Weights of a small transformer language model: 21 layers.
Each number is 500 + 25 x the weight over its row's rms, rounded and kept within 0 to 999. Layers, rows and columns count from 0. Numbers have three digits each. The size before them is the row's rms in percent of the matrix's.

# layer 14 MLP down (transposed), 1536x384, rms 0.0626, rows 116-126, columns 0-127
107:532457484462483551530473495453513504484516501509498507482498485562509509511520502563549501523476500534477481480467516478504514528503527492498468500459503519530512505535526519497512503450499505535527464521445489550515519495548527503526517537538493489462521513485512501413484481520507517521516562488492528485493500514528461500532519503483518546491517519522494530480495520512560494484492
113:501495481500533514478492506477484506506498488500528507542522445478520489513476535489497525473541537450508506481520507502528503466514500503537512499494491511509521464506498514478526517497490516460494494496507465511456499536523484464463499512496424495528458522523478478503508496512522543504545499486495472502502504516518471472482450486522446566486530454508527506517518544508497447483491
101:509505505487519454505505503509511520522493529549464551454484481470501495498471509466483497502517489547495497489524451522484553483516508526495528480498483493504536503526463508490464531509544487506497512493483500505500513506557516473519466525476463496460505468525523475509496492509483503474475526498500481503501464515506482479477487495490494483479493512495528489504497494511570519497511
104:517483495524516478484533495523502500499472481493483510507532453501524492469480463523523525506495482487503503520506446496500527487477504498492473486504468517461520494516496456479514538507505514513529487485566543515484494482513461534494518548552528519541470473458453510551511517453528510511546471501499480484532480525448504516498511538517461537506464498510520493504533487464519502496488
106:508506480507552524485461486514460499506452507470529470486481444480485510464540502512492475515538507510512470473515514523500505492470514501453480491493505505500494458465491485516516529504528494518486513504488483544484496491543497468484485534491482503519495494472499484486535507510478535518489469505510493504532491499494514457545481516488512528491491512553509525473485531479471473515529
094:526505502482475494497500510504499481479500475488526516512491513510521491496487506499457482528494526555555520470497511510500501488492458476494517490468472526530510492496467518512511518510493504515496516498473499513522487479503553524466502495524491518496515489495473479476553500516485549484478543498517485459461499513533521488517530471476521523527470494522527512519528485501473492459475
099:550463483527485455502504537508479500518449490525548509524543500494479509488518493494512550476515477529506512474472470480520524533513533469489495443511472521503509521460502468513514468483504525476480489520508500513480441488514468469472507510461500501495479533500491510500537507470529470487478516519477477452530509469481511517543495504477470522464491511462486539489505491511502503485471
103:488510525505487522515472505481486489490523540480505483462513503531464495511465500533518481525490483518491532504552508491502575575502477503504504489502504510500524588525533500499516506488484545500498488518508471481456543467507459525516512545515498468482524543508501477515516491509512500533543500481501488506535537494538495510505517440494490475517554474469506529493446518477576534527499
100:526515510544447484488520463509503539511547520465488480483481471525499504459519536476473483475513470441518531527466485499502497490485482501517544520558518495474538461488479469442498495516491479524493487523497485480473505510533565534484531468465475476470480503485514491508499502502461490551534493517453472499478553471458497511497541477530549525550514483548528492493461481512498492531485
100:514470491502503517500497509531497517509540475503491505534481493502519539529514542509493466497508503565458485489553476502456509517489477488498539469531542513493536492524562507467464492510471468484512509475488533516480520487506485473456479497494536492482464497501520475481530493511489516519522524476501529499471521522521553550533530499497495478492540461480507496475492480484544461495473
100:504501509512480513525484482473438529487483470480529477489514523476478535496461536518492508498459487502526541456532530450503481533489529491489470492521499534499494493528501526503505536528447475517510498510514501503538530503469479501463491537510489502459475518488472451478469507518501480515497533431512500484527536499474506550503516497528499504512489538458508559528494542455520503491544
# layer 14 MLP up, 1536x384, rms 0.0677, rows 117-127, columns 0-127
110:501531473513511509466474484504502498478507506493542492496476508539462472518471550477524494484506532540496516490518506519523532502527479479480540477497486517514482521478488511480478510486467489547520521516511437501512577467487520480488501515470513492537513494511519498574485492505496484546470452483525487475497480487502482482497479539455505572495472460493485508518552472524514486474510
103:506539496501487467495524509504482491481506487512532485491517519445497506509489531491506475478515510490499488490473533497496524472472463534545510502514474489515478548508491456514504467493557493496502495529526526529523498445495502477453485535519534471532436483505541543491449484549488520511468482483533493503516507514494488465483533517513522512508511522490497482476540482521522485506493
100:531511533547483492497483532430472522516495462533454482512526493513527523514485498465506505502510500536500512506481491492473500436505499512496534484486512483544521505454464525520509508520549490473508481516471484511535546523501532490492512506464475490510579583517511508449482450518544550527501531466486549503522527494478507482502482474454537465440538476451493477496518448518545488475504
105:457498485520508442501495500469490470577504482460492459541471513449475466536463493504519494472502523465470509437484474512493518495495551548498544490504490512483535501525504534500493511502538498545513530530523544528466485480497527505499518477511530540521498495505512496487470499502453499509500487521474481519494470486470490567437517514478528509486500453507481515547487505502545467504504
098:493494494504468501503494489472538521476434483491484506479524461496515486533532504503520449464522507473486525495502485491507513532464525516512484507451499493513433510518514497472509500487515463539544457469566501530473509490508467466491507534523500513484443529467579505524497514450527447531483482467493539527513466503464515505495494493482435497427482490492523515484513477468496492513506
100:504494498535482530492509506513483500603505476479466499484547523525472524487450545487471515480472556522460512520518543518458503465534457476527479513520458504541456491490495507500453531480524508517532482498449497466517465465522514507476473512499518516507531506527517560484476512488540485533507548506481482480529507498563523474502451528450512474490525504493481471485532495509525483500491
100:515524448528533483478500493501520559528506480506526473496486507501442513562489491568479498511508490481515500476509529522502465535507512476557514503482492535512494509482470507533490478483475506510483463500481463488527540504506526519511465495489533545486494504525504502555511525499474484496519539518510527479495502523468547527504529520510501495511503511487485508519521491505516504524478
105:488452500514506512497546469489469482537463539486515527477475482518498470513477501480476447463526532453481519479534464509490472506494518530494538546525535464496489518504458497494508527509509444544485487521493513504484503486520530503496472518516497515498451448464489504478487436488523528514448466477465510466515496495477493528498555480500500520483534482504480483465500512478508453473475
099:503558463536487453457477481513505551512438503529497516502469511477494478490507498497511534505530492521521441503488476506467499499511483444502464520488474507552522555460479487469502520492500524463496526534509475505516515500516498513479481473523498502510528553464509501517444561524494512491509513515519488501525510501453474499473516482489536525513487527531500565509503492500500494492471
100:482447496511544483515518497520521525539505505523495492498472455499489469525491526502508520506540512531487476552501541505471499467493489491540493510512523508496511529453457491525460491496509505522492524505455533507475510491534516499512500485460511561545481496508485473559502463551497502536492477496493512505489499464483515533452483518502504484500545516501490533481531485498519498476466
096:497491484494538474531477507523507528484495515530489483582551466490518474485479513514551510498495488529547439485489452482524487483495487504491536545458502523534491511462499511506479506496498494483517515481503496526477518508507501495506499483455471527510435509506503520475495461485576520504520496526511495508472526516444495527516517525532514483500504494479528502463494486480514506468519